Each number is 128 + 24 x the weight over its row's rms, rounded and kept within 0 to 255. Layers, rows and columns count from 0. Numbers have three digits each. The size before them is the row's rms in percent of the matrix's.

# layer 10 MLP up, 512x192, rms 0.136, rows 63-134, columns 0-63
097:070156168087087121121098104112160144135129152133135147147103086104111145152122095126118138123091139106089121127165112126084118127123141146149141100131099129130147091121116113112131164142118113
110:113096120135115095130090114130134143120092103139124116109108113139164074123112147092106137142125081089123156073109131105121121118148106102114147110153140104138143130114091133104135178122133122
096:133152114138133148106124105149132153133123124139147157088137098170081125140112117173109114137139144088121156140159165138061132170099159141142113160084148127114113135140108099120107138112143117
103:107164178131087168105144078142150141115166148142120174126122117123159185117162087105140111134112096100123126144123152147073106163113155124130078098104140144143161125124151130133129104131112121
102:139179142109144104121118129133186088156150160139075092096110102144114157149130139131108109111119129101128102109148133108150116104127119169117151125162129133093121134104107178154155077096129123
098:114127156120132085160130135142143133096138187126075143077120139121162168174118124144089137112087122162133112106136122136151116163150135175153156142106107149119138113080126143139105104156161150
099:130153135092148110149157112132159110096145141203078147155117147125149084107136088142134126126121177107122106081124137144126088132129120111088110158103149160143105103107144101141118093138139114
096:108147088121124099101173129128108135132139158166136095108110109127156165163162137117094126116141128072097092148088140121138112113155126142102120168154144125125148141138103101104164163133182167
099:140150199117169156140141141122155165138102112106144140145098125174149126159188104162120073137094100144144141140093086173103139109170128157103094093135136177129137148139120123108099092118143136
102:103159149133095110096160157127118158079130108103101126141133081140178138153140113094092140131134127129103111105143108117124074102097091119156131119148100151107109098099126118157129092140135128
106:121138158138083146067131164148126114160155104181147141117132144115097129040138111105136172159123150122149150145113126140120123109128145166114104130102118076118097109108135129153124086143095159
107:099139146134148131141167092174135175131141111108112114084168095132103137139122135161147118143148144121150141103122096116144087095107089139181156095156127152101117171148172116131131099160146136
100:134131112132096153129126117125145113103131122105160134125149183143128183111122063104109116130120111127142137120072119134137129152101145149170108069117151143162094103093182132113166127096103157
105:104118122145123131160137109139173141110101102149162176096156108127132135182137148101154111122132128156131158159148136147085148164105119114140156130146143114112150166152110093099136086115114101
101:168096120140125164142159151134129119137139169149160149151139134085130106113101113118114131144097114135143147128115143108136124100150113136108127106119110142115149140140151128130180101123148129
103:115097121099118106106124135146094104160102179152076094131106145150142116178163144106141099092112135129118117154141107086144154129176079092119162170138133102118121110121180106122143112132146135
099:129140145113184163174140134137099143112148082124164132149135127141114142121158097090163151129120137119148132124132107069113128100148149166203165140078122153127115148165121110112130093104141110
102:147149121134122118128117123161155110104091133121128144087125125121112139187144106132090133158090118138130161144095133120130153132138108149102143146136107145125140151112060131127132117122142071
107:142146083101084149146119072151118143135125127133117100144123100117109138157142145140142126158129144143157186191104078136127090159116155165108163145122099124159127090109109106123115147134116104
097:105151120126110142152094115144163149137129148136124131127089174122123077114084146127110140099135165133164142127141116158088098124142111112132137137152151106123124099148087115128133195136185112
101:130163103149117098133125165141137127141106155133108152108167090145153141139081128106153138112114145149126095160164149115126135127134125165125178088138156106092132103111112118092106155128107117
104:128139101155119130135126145177155128067151127127133124143126103175123131101140098091093146162110111124167160118055134126102134152145143145086167115143147106147110102099117171131153128154102109
094:128148137174130108133130091130149149172163168119086148114127148103147107105114142135126092148150133092140141118115124137127118173149150118114091144127134128105165081168123061125134129148146119
100:138122126158131133106128111156092123110119132129112111124112115112136121155123117125124155127136160201110125098110166148125153115139101132131123066125123122198199124126132120141118141156124145
098:136094108108112166133138150125105137099117110120153122159157145167104139125091119187126116163105115137123102124137120119112183100145110120167076116093145154142124101136125112165147102149158160
101:128117136151153133186134143155137160134133129090085129114137154128117134129146060133094097130121114087164113146123139141137156093122095102163117117136122138137120151144112103101151095157114135
096:161107162102122099166130108151164146126144110119131108125129140154150155145160101109163123110114136122138168091126141109160129120148113149148099081114104135167083136121129130162123154124102111
096:162116147119117187144070103149121127124131182112135119117126114149106149139168159115121141162107102152099086076098107097107102070128139162119166160120142182091132140187111104163142115110115127
101:084128173154145171144149114123112132136107133149139095110094182115146141115131130118145168090132117117106120111104127144118151122151123167127120094091108141137128147140142129139098111143149148
105:131129139120129131131111123128146154149092111082101111096107123154132139167112118144148167158103149135074132133109175148106074159095144113128127112135164116102092135104107102150137125142121151
104:115134113137100132121123116090111140126145134165117125145115083090116100108070156125136162113091061125162145198152079161150149160098151155093153149154150125141140090151178152115153130096168116
097:137143137113159131146107130131130148130127111115106141111163151145121157123152162105089114160154146155113139150153147113147098130144139103138112121142059149087091140137120139099109116151152121
095:099106119120128128130158115144113128149170104109119135133116109157102163115105143145147119125138152110123138121157091151122143170113156128123133107123109181073173139110137142127102166177170147
100:117150114107127137132097169133139126150125152171129139145087098133138121129112132126120096119178150149110094148145100087124152139150137170143148121119138145169145161109079103139054131108155161
101:171102129181169101084105115139109174107138153100112116095162109131144108124096111142084113138119155124129124090094117149110103140125153155105095111100110078135117115124111151127146105132155147
105:173119099096144149123117118110127156149140122126094116122121140101145149120136102139139137104155175107138137122125110132122093123157155137108104110101125155132135091160154093141108112143100182
104:139102155118132121135136156147146117114114105113122111102097139125163102163130137151113156098158153132141125109144109120127130150123129147150096085120171119139166158187077137137096107142106128
098:146133142126096103106133150110122159096140151098129102130108082139135111150173142141132122155119178133104123148146138140086138115147105139134148116133154108140145100090103122167121137114147141
103:136133142160196108094106139131143153124189115120109141124106110122145137097141100119167144128124113143151179136124141128139150122093102168154129110155177154155124143179141146153126090106130147
101:125106132145104111113122127148105135126088149125127108132152159129145099155109088102138119097141187107139119073121140162126138105144108106086106086114182086111159121161159115101117114100136150
105:094111154131174110066148101135135128148158157121094124117116097126099158169110114098131114133119147154127137134098144153155203149121092108137107114112148133080127117103062087119124140150117151
097:121131125166125123154108126105073125146122116191165089110126155131146082136126095120127104170134150127100097126126168158165149127128157099122107132140110077141164119167128097116109130129136128
091:135154149138137112117130134109156137177125141152063113090123142129140165140133137110130104108128119103135115146144116095098150142133150120108155150098148102156123144131148137144153116113124124
113:134113134150139141126111150123099110139119153084110130175114111147132174107144153109095105125134121122085119110098141156130129093110143122088077125127121151121143136112124136151102120135096123
103:137134136107142124139110142176158166179123121167132149160139137087162152173108175144137128124176121110124154154100099126090089173121097143131151119138132089142138130136146156137144128114130108
101:151144092143118158119189153148126157164132148127112088098180111123123156103117145148122141107082158161171136152131149147103172102122138117114146125118161094089079129145127128153160141148113149
100:132146114167124143135090096156129124105114108143166123083128138142130144094116157114119128112080178142155097135088122153150120119099107161123120113104056124118151146140157081180136084111156106
106:116127149103100067104118081135101111142134137126112144122177158153128145112167146112114147121152094107107123137131125163136139150148113101150173093125143117122145151111148155149140145128113146
108:118116126127144099093159117136172080137124136107094079136160135122101152165174129165148120123157120127103070155147075146144131096125117139137177094068151128132145171087137147100154154129102123
095:096125182148130122135094119101165119130120142107198120105121153162133133135111131085099150098131119140132223112088105098138096163158130124140113145111151136128162124128152154129132128097132163
103:119119142132115149146138127166130090132105103153169142108116116134150123175110154168135118116140118105164137090144120136082130107107153122171120133107121166089112127146161112126116135118130151
085:129090140088091121111118124090110076145134115084106161122110139169128084134112130134109104115160082131097141115111167103107136125102112114107178089129074149170168121141152093151078166135131083
102:118120170119114150181135129139117121091124105119132147142146166126074166175128117111112159131095110121110120125135159095079119136153172135134108111149157149156092134130103137146147102129137120
096:129144113149136106165131123170155074156087135105093112110129126108138122127133132179131100154145154110130122083083133118082095142084079121126100138168081144145123094089156109130141143183148130
097:188121147154176100127141112148121118143120159133150105094118107128099143092178156130162139112121149106141131081142121161129163126143133106090198106154103096147126139080078183125145161143149100
104:123163147154082104150146123125086134152110140106122126133096103106130106107154138073124144121144154118128148170123098129155161100109142115097125154140084089125165113155158120108170111114116124
104:123082103171146120123110093082114143139113142161182151116131102122109098099155111185080164133102148160122104141108123146165101097110127112135131160155149129114117145125178111121101104126102121
105:101153095107143140112068150132077142146121117121169154145097103094110122100118130143163156122121130123121138140146131121136107150132116134164102137097184091101115147129096148103138165147130202
101:112140115113129101153081141109134107122190136106118077108103123141119089164111123129142131120139136166136151155135153133099106140102072066146130137176128123174129114126072102122086135085151110
104:091160087106099112102136120112145141172131104083155137137108157128106131120143161165142113100144157180116132107127112124126104111173119107150091126138136133164126155116127107115192130147131142
100:112152070105116141099111114157147115118186147077142080130156100164114115111125146097131145094141137134143130152105069101121123108132123079102176115139130131105144130113094096147090158124148121
098:160135093123157127134075170133105172171080156134162144125149144201086121121114082177103120127132113105137135107142103128151129106090176109141113103125112156089118138141122086129095120138158051
102:143177105152128111139151118172127101122129139154127132119043105165129131164134181133133116091129149129124095122097123140139125122130102149142152103150109115085155166100165083135138141107151105
110:143094111139119161136137160138131126101118162169128154139107150116106105128168175095158133115106129135140171133088132105128103124118099081130164162176111139151097129156125119119157121134132161
091:129135113112151121118108143120122147123154099106135188113166120158154122075109144115096112115143151131089087150112135074136132142166139159087150124121100107143112095135157117140145098164113112
095:153112110095118093124118085121138137123169117096128114140146164102135094150144121114092137130121108143113104155153115105167142133135149111165092117099163152101128129126129087107126144137123080
095:109125122122160159132121111138107146119109115140145132108119128115177173147177114121132122123168180148094145112155119098146092119162122143115101157133141074097120160143142142129147103173110149
104:144115182126112109195159129137157136141119084135080132151110147112147100136099092098145122135153144109118121155134166120153084126138138160101146091150126172120125102097123110134125163117102134
107:124094107137142124163134147169141122120169119107146113110110140152142105134139132131129138144125117163089131133093093111098112159107180167084102122195077118129151150146135169130131086119117145
098:111078123136138138139145128128084133158128144093136104125132128141120138148138107148156134128129160123138098138129126131187152128112157104184151097122072186152143152142119107180131163130113120
106:139113129080141140103087114098121167122104132086140119115182144114124149131146170142118147133113139101089108149161148136120127126129112117073162141113146091123128159166103171125123138073162155
090:148099119147155104125133084085106141144109155119085113132131102132131094107123158127124138108143143126133112088106122147124169114113094071091131141110147120093110144064163162126086161122158082
# layer 10 MLP down (transposed), 512x192, rms 0.129, rows 63-133, columns 0-63
096:129123131104128105116127143132124112147117122129145133110162128118107100104157135110143120148110120155125151136165183148131159086139161109129106146114143092154096131115169087168083124139085121
110:109161115131110098109134175084147170116142116135134152125124101135116124158127147158143160105118132121116083105107086138100130135132127143089144120097087113136126114124176151136145135126106133
093:171094128136142139124111125100146102161141105109120126138133148146116148125113114169109115122143120096144101136158126149128138100142128121163105064132126165142120144168088162125131102134148131
107:132147078126150109112073137078143120138137124139099139121158122147116145108102153193107104082131118133152138152147137125102116149078092105106185124137073131152111138135131138127142140132124101
103:138106148168183113142103152109137143095146150047108149133108100117130147115100092123101148115138109167156056127124117116128132133119109142129133133126125094168109130131118128114144145120092080
097:102125125149139131125142137089141152159114108143139098125113142148121139121172107124124121136154130134118130134131155130124131152133127073127048135154150156165095120104109119068162130124102093
094:095081131111158106158089130137146138126160147150128134095115130139195147158155135164171119096102105150125149093102122095127150138146144174140120106152143154141133167124146130187135075160131084
101:129159106145109112092120128140113105109081152060131093122090096123147134128122141131140131128124152122117140096174159163132100143137107158171098169114122121147087164130110112125119158134151164
095:134097116103173163113157109122146147118147132123151121162163080097144116195115101143131152104154168135123147148110189124144102103163128107113140108118104098165130110103107137157134110126147149
099:127125147108136099161143104125140136121121119113105103112108143145123109121150098110131131118124133122121113166085140184114135138097132099133110129147160151171158150128096168172090054151125121
106:143140125153133100133131138150094137134147139094081150167116163149164100096151073106111148095157167095121141167133154128055166172129142094131119112124117138153110122128127113149123149182134158
101:140079142150156130132121145098145079131137112131192143112132091104128142139128131139158157143108134153093137105151133112099133139133105126116080133121133097116135117102092093066097162186139129
103:138157129121150131147112106173104117105162123139107144150129149120109062160138157142139091121095130144098133129086109121126112114148136115126135133099149134126107184122128131149111109120162130
104:141124121128166114118116132116131149093144085117135119128098108123104122146143102182110141101111115122137140135125148162125113085085132131110148101115135117152135125170183115143144105130126125
102:124117156102166152114126136115142140171147104138098159146148149138148094115103112137155136143094120153147143137087164136191141116137153127143133144160152116137120136177099130120139170125077113
096:166150184152099160153116152134108142155116155117125133180140158121112138081114122100093127097185158114098123096125106147160125102096124091087099149147122118144131168143125114080131112128148123
106:144152119189152089087161126154145145135134123119118116145138157147161144091152111136157120131118140140125166131153128115114165114093148125115161146110122098143078106131134074150121151125080148
104:177140207133113084110101161156092100095109114159131130136155132102129143137155150157136144139108136129121075095112125079110129163100208115111107149123133117128124084109112161105154107114151114
098:138120143168106113072163132128117110182122141145109094135117134136145165127115097128098170114116143134110153171138154167153100122090160111109139150173116131081083167116150103110157127117098132
097:166115063090164121103102149129109090142137104136111153166094127114106157097102139148126132128149127132122184105123119107079097182155139141130134097148156123157135130103117125174103153137156123
104:136159174129126079109126166162124110134093116148103151142131124125142149158160158148127147133190121128086084127119150102143127145133088158114157088106138162090108119110122110112102140082158110
101:113174108110094105132165169107138079094174146149123157117119164116154100149127142127111123138115157142119146129117115147145153123146116091119144144151112168142124148111159112131172146125085088
095:167105155097162154162127164094096101127108146100143107110132145124130103114130087139122155082164108147108139117116090114156109120134153155154116158111112131114151141125150173121109104141138127
107:114115142116132115099106164106154128113126131121114103122104093140143163138142130144173119142125120107116104107113140170174109105126137125150125121137134147110152141107160113133132068166159135
106:115109132114112126144140140126172074144132162152134128102080148194144113131135121119156115181131106091119141156111161096118127141140117116146104133143090139138115137166137088128151081157166141
096:108157165110123118157102040136132088143143140135152148167129096132105122139108148110129159154093128115177133144117191132079087135163095104109138199144075115167111136100101114141104117141119123
101:144118119161145118128141109124174099182116114130166139124100128144097110129128143103107112161132130148107095143146066108087134102151118121106157121129114142084128115112122097159156133101102115
091:086141166140154142128177148148125138165167148154136144122128133115113140154153154090129106108111151139102135136112126132110125064090132097168171090122163137125104128117157090106153137128104099
099:104154116181130131115136116151123125130122163093099118141161147141160136156143105166140099148161124131170135114141115158118132099130139121163086139121130124129067140172102112150157109142172127
111:137099159086120148133169124146121149127123127133124161106144139165096141178144113186071126133152148159116137131125139106157091134089137129108099120100166107152131117123106145085095074152147133
103:143155163177165152154139084086156170107103159140136110123182137137120143107110117162138126155166165141129088147125151119173077130137120176146119119157145130138112095138121140122132141107129095
093:111114149136126119123141121163128070155108168147133097125120137124141162106095133131138184182122138088148136124104143187088147135098120146092140134158122148144110125081117130100139181089133113
107:141175133109111120125136168141108082128138086116149104136183103112112143150153135150147137148111149136139128119124163105125157094155101157157100106147111143070090114132131146108098175140113151
098:107147089166198080135154122139148112156069094133107136135115127136135119100133166114150138168128085175181148127130135144124111112142136141114154127182125145118157133108149142090118075111108118
097:130101133077102124153130126110152107103133141119119118145100162123137115169135098105165098097122104125105044132164160145132178162129078099163138111131100122154158156108164110139123143152117118
107:151160110140121106137097121148084085146126154089093102132067135099100112115106144102150099104119132118126134140162166106113110099120129134111111130081092087179122108138177113119143135129136138
103:135127143140149124154148149167144101100144115107111126073098172159117159161086120141111106116141125117134111142167091143116090161109151117191163122084143134131120185102135122090128139127136142
098:124130111113159141112079115109083153144134128114156072130164168143146152179166121099152122126148117169094136117137138125143107137138120082103117143140109160149115093119143163119150123111138127
102:113131157155161108097117124152168125118103155138110119150127121110114087137159120108159161166110128147141129105156110082116092130128124115098139148143188116087120136129100117144131145135117121
094:136131128191140105129119118111143125110123158090138158133074115122120169152135167145113100074136119112136129116105099129121106131143109132170117147139136122138158155118103095130128113125132098
108:112125124147143171146124098151101119110093102201137116174131128154130154148131125138134106103168141115108134108146101130137128137133145133166130109164121141112134138118146119118119095135164102
104:106102149128112114134100140159114117116156175122134132101095116129171163149124093092158105106075096145128151110138131144136114119098153141108183131130057144140156073118143112116152169134075139
096:094114120129152100113125141092106131157130098138168086119103134126115096118158100104135139145143161137121097111131114043108157132137136157121159133095121108130157112131153126125129167113105129
107:117172151146109151163107137138158091118087146129124146155137136183135139132101088075124145152144122183110089193127106135124134104148150117128160143111118135133127128147104167125087131146107142
098:121154138132129105167119098106127126089106099130157109126146101121101093178101113099117174111106134130128126110142145131144120113111166105118120113184124130100103146135117137132114119105088142
097:074121113146150123173123155123128177140184124160093128151102112117118147126096166076190120137165081131139131126118098122125130133102077122092123110171101142177147127119116102121159122130132081
107:105139125149072118140116100092088123083155131138144154108151144125099104118108077064092165111102146138145114120130147159131129139079067170130134108103156146129179116134152124180132141093126159
100:153166186132079119112103127111114146124052132084111125131151170127093128136145120111123137106120130149095139089141087111122127144133144103189140153127068122133139136130140163168182127127127127
101:159133131134171099101186112108099144142145122101136120099128168129164100135143116165129155138176096129128104061104149093100148128133155103099108120139109138075109136142076110114110147163161136
100:112133131090121099108094089130186078122145123149150151105117121155116121124091122148104152142121154098096188125127138114186113139125113124148144121117106153161141094129124146143112126129164136
101:162111071127140112113134111131111117133115158142092108121083124146121109141097175120143111115125129158173107093125121183097135150113149179145073112178112106125137096147130163104114120163125109
082:109122123165069144126087121137124152155121119113140174120142109115145145146095134130138123100139154098183140152155065115081147149090179085152107104121107139120115110121106160109107086099120130
104:145117105135134174130138152147138124142127094094114090098107102076093130169143159137132149133109107122115175123133157093139108157166148116149143119130127133114093114123139118099152147150120165
094:128156113126107067093131103153109191122148151129170130116144141135147135161140123158095190085137141204121153169144120137103150135129124109111172149168123154117114132155156104118109126145100131
103:168098130098090128135146131128165164173129128137138100118137130122108137136152143176104112117152149149124087167140145118121162104133128104113159092148128092141061169189151111135150116104168117
106:113123169125166101118139114139099102154119117127145119094141113092106087136159118146122112109088157138151106142135109118116135125138120132125143114111157137092149113149118136171081159141172098
109:088082160072119138140105111082116157140109151150095137104098113113140114181106110134103150147144157118154107110098110162152153136121136143148121140123086121093111139118091157186136148128149134
099:121163109144141137135170147144124143163123138121147132138148138062144111103113127143167117167120159115114124119073125055112132109134159115145146112090130119129097132134102120123137108108134125
102:096154127135124150129091134159152149142137099097147142146133095147121132161133118123144103075156157141146145137116094151134166174129124158149142100093156158113127117089105139116129116129121131
095:153123086134144121140153124127082065136142144143132107120109116137110139147124161132129125127103135163135107146106139201167147155085094145091178113105124110151135136127108089150147139106122109
099:103123109153159112163133110102108132134122150118126123125139142090161119068077126068114078111111134142183091108134116090161103136107141113094105120090121157139119124145146160127111175129121140
094:117156135156121151159088099156124146135164144156109142120141096116119155153103159099129123167100162149122150123131164136131139146133156149116076131175112100138141109122137100123144142153144084
109:131122123167095128143130160136133128133097109114175128088162077136130106153097144089121165121111135106140145099131129107092139160144091138131173127137161132080127122145128120090124138136101092
112:141086143170138153119121130157109067125093128117134151120123113176143138125139129137153131097049135148147131179134130161123119153149134120120117131179130110147140124136134115133128138129159133
104:119101155115141165143167148122120093143132116127137159149135125143169137135114135137112134089102149120117132135145128102122124116109104151116171091103104118134113107130141099130143105164086140
099:120095109087145133131127105099134130142165153145123148133135096090117109100158130146133137128145126104156100097101146131177121158115143131133093146118125135130117141160109142119115069188149175
092:121063131108119110092135097113122100154138140115123124137150122132144163077150152101152163141146122120112170176119124096150146150136119123174139148137152112106167153150190115156127162114165110
100:146140124128136163130096132114165159122156120108101099114107159114104132148121123135106143130148131111095133135117163085159118123139142091169179182082116129162129090122146178130166131121119102
104:090128133106122154135146144182135176066112111100119116116107186085136145125126117133130117130129170137137129103114136091093120147099113118158092153141123137161140129170170104108116144127133152
094:126150171178153126107169163138149120132118113159142158105118166101127148166150166113178129122116163092133113148115119136109143133070119097126116148146179161164091147091163112098078134122152102
105:134153157151125113124082134167142118142149134141139125153134126113114138101132123150134117083101150163114113121128166137176137155096129175079110091137104087108137129152131171148127099152106139
# layer 10 MLP gate, 512x192, rms 0.131, rows 64-134, columns 0-63
109:136158140111144120116129095122133052155135143089136135117085115092095123131104100107147094137150135106129125164155095142158182162136122053117113079107166126111110141185099140115120076127119150
101:123121136101129118089129143107134106127136083143097114140090145113120077085140102129135092162145114138145095154136129153205105175153140116115121106141133108115094144111108121108121121126111145
097:084133146183127098123115131157144118105141126096126134142161127134098119165122103113113100126129146150136114110146120145143147097136162168135076115154151131105136116114103135093167134146135168
101:088166100099153139129140118140153095115107164145100113131149135147109122154139106150102085128107123159113135162093067118096103122118080183151095089173137132147086138136122121059087128125155128
099:091093128127125142089165105116142109081184133133157073130109121136166145112135146099136154109143081139149118142135166136133087139169127142135145073159114119118066142147150147101160115128100152
092:117123164148125146124079093117087149098134089122146093114144144159119118101140113123139124141112152181167111138149099122115162147136078126095122114153150122165127138139144110093095111124118087
100:124136149099170163130121099089101127138103105105180163119149125144089114172090101110183134122108119098157105160142157161120131150108135104114116161114119159113111159105102154116144102128123107
099:155173152151157135111119099131130116098126103163106156152080142132127115108091135107086133115073132124157150139117139160112137134170133127126113088143141124109135092103111129141111123117192161
103:106132123138121142156122122166095091110100152125111112133117143114129153106147122119078131121120094107139149145166089121152136097129124117112137160139165113103118128170144110124100095156097116
099:124077168138104161117104116128156121169122142175108127110162126140099139123152170126155127170101144155083109109119115132153145082140115090113074173130093139120094135191096178156122117119116102
098:130109148179130097144164163179173120120136148146096122099127146081134156162086132151158099117086136134134085076151132154132098074149138152121140084139140121118119169097118127138092139136144119
099:115104116136147112106094111144116147133164148109140147135176113136134117109091128111150135121137180102121128131139099105148144159110139118163156128136142165132146136154102209146141153098096144
107:158113125143112138128089109177115142180114110113174117124147110125139148135127120111120118174126133090158135139143107098133119109110138166155121165139090102111133184116124130130120149107098127
101:137194078113134119134111129105129132128150184109137134126098142151149147160142147112142107116110163084126180151113156115122131138138092147102123168165121147130111151103126155166128119142087103
099:133123179114100114174149121135134120110130124134113110122069154088131172139205155107122098116120146155110110126131105124151142135132130145122135134121139110106130130139175100143137082164095159
101:166189110140086126078154158175118101109148117146114138124101213112123174140096126086145154145160110132166110085138128125171114152135113166134119126106116150101129164153109100132144158110109115
102:132095154147165143146122101122127141138122117146128136109153106122102116149106061109111131159105141119142142154126113111115119113094089111139123162140075153157151129157113121106072142103109112
100:157156163149118113137134068149138125145111147097097086140143092135160163183110112119154156186177111125142147130147095163147098098112130118115149140090116141142148103137133112126114122126110147
104:165092139163125193142103103162144149117153168164131215150187117116142152196152127152122137120134113156125117175138123140139151127146115139122077136162157138172101113120181119139162135135113151
098:116123156113154130126174161115120170160161105144093133118117136132111119096149117137158134139121126103117100136148111103112144110113108176157123165098121107105151118084112112107145075142139142
105:097075133100135123157136109122138126119130132168127134145132091120173160137143124135141108126126136140115116170142112149108167120131141140151116125129154102146113144127133095114166103167160144
091:133144118119149139168122124181123127115112130117093105135105120096149100133139099131056145139120137165088141145112119125123121176154125160145124110099096111154107079147109123087105117137158120
097:109137138151100117106097146117122131125157101114097120079128154127148144146094105139178116162148142114142162142088095097111146134147116127161078115120128151135188125104132102136133088099125110
101:130167100136149103153119088139129142163115169127116088165090114098116104122138152092135114124112119113172124128112115148150110100097130109161149131118124111134096143135130136112122117162139122
102:120141133127129112141112099117112168149109112094169125144104162115097155161120074090108112153076125111138141128126136119077102157090103185113110145103117140124117140164143125139144138128154108
094:104151108172129116096106132143113102143119139163059100145130121067146114134130177117121143146134136163136108083121157121128141113100122133136143129110096119083163126144131107091132159117102094
090:137143110120115103154095148127106108156148122155128130141132144076083147150098130112120142124140119154124143157157089132160161138115184125119069148124111117133128147161134137120128155155124070
102:121130122105082137107132139158133125107136130095137106112148119106139140153171098147144171103104122141211109123146120101122087136095127090161164166095130107114127135144157136130122085127088079
098:180144153144143107084101095141119074135123136188160132114144121148168100147115095149129133113127155161158127107124062136152136141132136141122148117098135123145151111143131124160104161117135118
100:133115111136086161144190110132098116141104093114172145156131101117125137141135106125119133142155070173147151137113141099142149119148095089148104168095085158073138135126132127106139123127150082
099:095093129130141148121141113133146146141121116150139104110125143082109171158104146110161136118183134128091141170101115107137098161118156146113130098151150113093134128163173142130135105152130125
104:123139110144124110100125111095146158129158117151154122127148088101107126117123134121121124169102110058113099120078112080169134172078125176140129145141168108111179141129113126094086107122177086
101:130127126083137121158093115077137115119122128094148121123167133140108095116151153116141136103118145129136081098120130125129136178155111108128139099122104163068089133161104141118119101072107125
099:109082115136154140157155106125098160132170117123154099153134134169125116110131113126139122172140164157136166133147103137122131108095128121108142121127115129119141137132123126123106146130142141
108:146137127131111141132142112135109129138141146137152115135133125146101121132135119129147096086142122096140137150154152118132124141159141085099122116094111076128146115162152080114115117124126139
110:146122119122142146136149166151084102122108122139210104066080140130148141115145147123133177120127119110139182145092076119143101117062153120149126143143100129190144163136128142121149100120148153
099:129144162132107133132152129122152116125086143136145151132126086098126090123186127113128108139130156094090144082113122138134150157089125136131105142113156096114120117100159086093136138158096129
108:142163136123115097115112157133137109116157093130120141124077132091106106139096103116157118152137157137164168155122109137154134103153123119105127109129153139098125137067146159097109119151120157
099:143093134121112097130159114134060101116167116087118118128114148103125159124141150115122169121093145063130129129121098132119155140116098098121129134145089185116149082130130107118100145107167099
104:118164112114139147097085132117113116173116167135163114112140110137126121094075130142150146082132132134115098156168139170122136119146126126114110117130128135121102108122095159099154105121164124
096:138083067139115100097158115139130141150099129116115187159107118108178083149120107185149141103096098106094140115099080147129103139096135150110125149120135113149131134136120165115128084144127161
093:123130087107110101104126114148117128113120141166119099123115130106130169160158098118130108120114122122135087132152118154088110126098133134099167143141181093145115135134178163171199142085106140
105:127137154136121132124150143118142136111072108095120110153119151158125129095090114106103147167121136152110170141088146130121106159150136129155109153147117170122139142114150169148124105144114139
105:117144118148108176112141114133113160121127098160081120141167156147133124157155121088149136177120151120146140101130134176124115110114090124106117114112087121132120145140130139111169130113127155
096:122118093134133192163078137110142160112128144130146134170136184148114105130150116110131175115104152135131152094150143144142123144108147129166152110105111122127093128104172151123128096143103116
098:095103156127164132122098115153159121068123194152152137107116105128126156126107136090111120119144176123174084126156079110140081131126113136116135144087068135146117140118158138161134093124110089
100:091120155137117168098124167145143091131130129173108148124138161158135161145189068123121088132134145155105152154119065101158089136123150148139118123123143123120119115154127092134117150156126169
104:113118141129115167124133107133124122113131089116156177110106126139179185123124132154100128157106128107145117120156151127125119131128123150134079151127170132159136123131142085127165112154114132
100:143140123177148163164180128135115163136165090113085122107153134120149108132127157164119096150145102097174094134095090141149076096105152121110105144155147077104150090123119079111091093102129111
103:150140191131108086179133097140149101111122164102143152153111131143140113113124143146157123160125108140135127117134127151145129116140153112155129141145125123112130113127147134080122137173149160
091:098144140148153155186137092146128148094108127104139106108134157094187137134145129168124172126133129141123089143112117161114113165140089126123077141131157101101115131134066166100144100130138137
099:157101131109144119113150151170128136155161105133082097113153114136110076096163125106124127175095128089129144112105153164160141143102097087132118091122127107096105097110137139151059097162104104
097:120122078130130090185103099144095124113108177154127145100116175099135143091135114155096118130177130101129121168085092135136119123087112182114108172161132153126125154133165168100127149130078143
101:181079187122108127144117124103149078134165124153157117109149106125131111135127085129130124128155151115148132145159104113152156121124099146121128125143153126139151095090081180092144148102141152
102:132141107136109120155143137135112133131135129133144130177143129164143115116110133108109095125148139101155144130142124103153138117129134153097137143116121136086136101121106135109126108116111141
099:123161175119152121114153142114114109100124097116082107134110165145144070144146100140159114150131149079125150145154160140137154136127150143182115151098175106111152134092167092129145154122123096
103:092116129124131105120134104130198121109172119125138176136142137122082133147136114160093082143167158138099134125132075166121140144112137163096131114126109125125093097093163126126124110106103112
101:087139087129136134102093130145118139125138135092159134076159132101145121087145113116110101101132087098152112133112118151150113153135073122135117110114164117163134123131098097110149102120154125
096:134138096152109123154135146133128143104139116072122172149111159124168076104150113106123147146155108115105148132125085168140138160166132140115109151133133123128154112078158121147127143138159124
098:128134110137125121149100113162183102117086125161152128162128150125155125149154095142151132142083129138126113107121132167157128119147130131156103131117152134136111130121119140071169104153129142
097:150086145119120151135087099112113125147098105136129134082132103087136126088097166134114108116100147164137139154106103117161146123099170117142106105145133108170155117120130156117103149117144096
105:123161108119174152133129162096138125168107138145153102145144143115103165112103082107167155134135155148112152091111138139140120137109129075111087130108115117138124119166073149104125091116103100
106:131135130133118147153120109192129115151143172117167167147141120114157140128125107148121109122155082137135110154152164138151130185131121144124111146125168121130110128165082161133120112117123172
100:188122153121129149139104133182152105097108147165162108160095159154076130185113125119145128125126113134149130139099110102118122104137121104167119104140135178092141117101118100086071097150151163
098:117075110114107153153147115150160154154138133144109177166138116113107125089129153167093129182121115139113117140143103141153145159129108138132141114156112144167151102127098090167125107166123117
093:146158124153107107136122070108107146136094148155127152098098162087123143130101125100107144139119153130118148125142114124173146129121175112126097132134168110128140144101130125120121162136157105
106:136144160142092135109137065086139121101132151142137132147127129140124154107116115115108147160069107090108163100120121142086112169138129147127096139115141132125108102123096121136170138121145149
115:137154087141079139116138160117137151095094080163169114132133121114156145102101118149118147146138116154092134102150112119117137129137111125135131135144139154102155108115120104164158136127109130
100:119140153130111132114147087107101146149139135129145113122109183187131137116118131126196139123103153143114135155113111117120132154105157089138159141158118185168112105071144124143128119138135148
102:092121132117153140147170137113096115129159075124113095121141146135162104110161104157160096173157151147135139114156160160097120127142106079145087130089099126113107126141116105124163130132139085
099:149120141125142117113131092105122129114118156103120117135125099104126147092140129082137102187098137141144128102151093110086073136153176133113123094128104156161150146093153158116140089132114130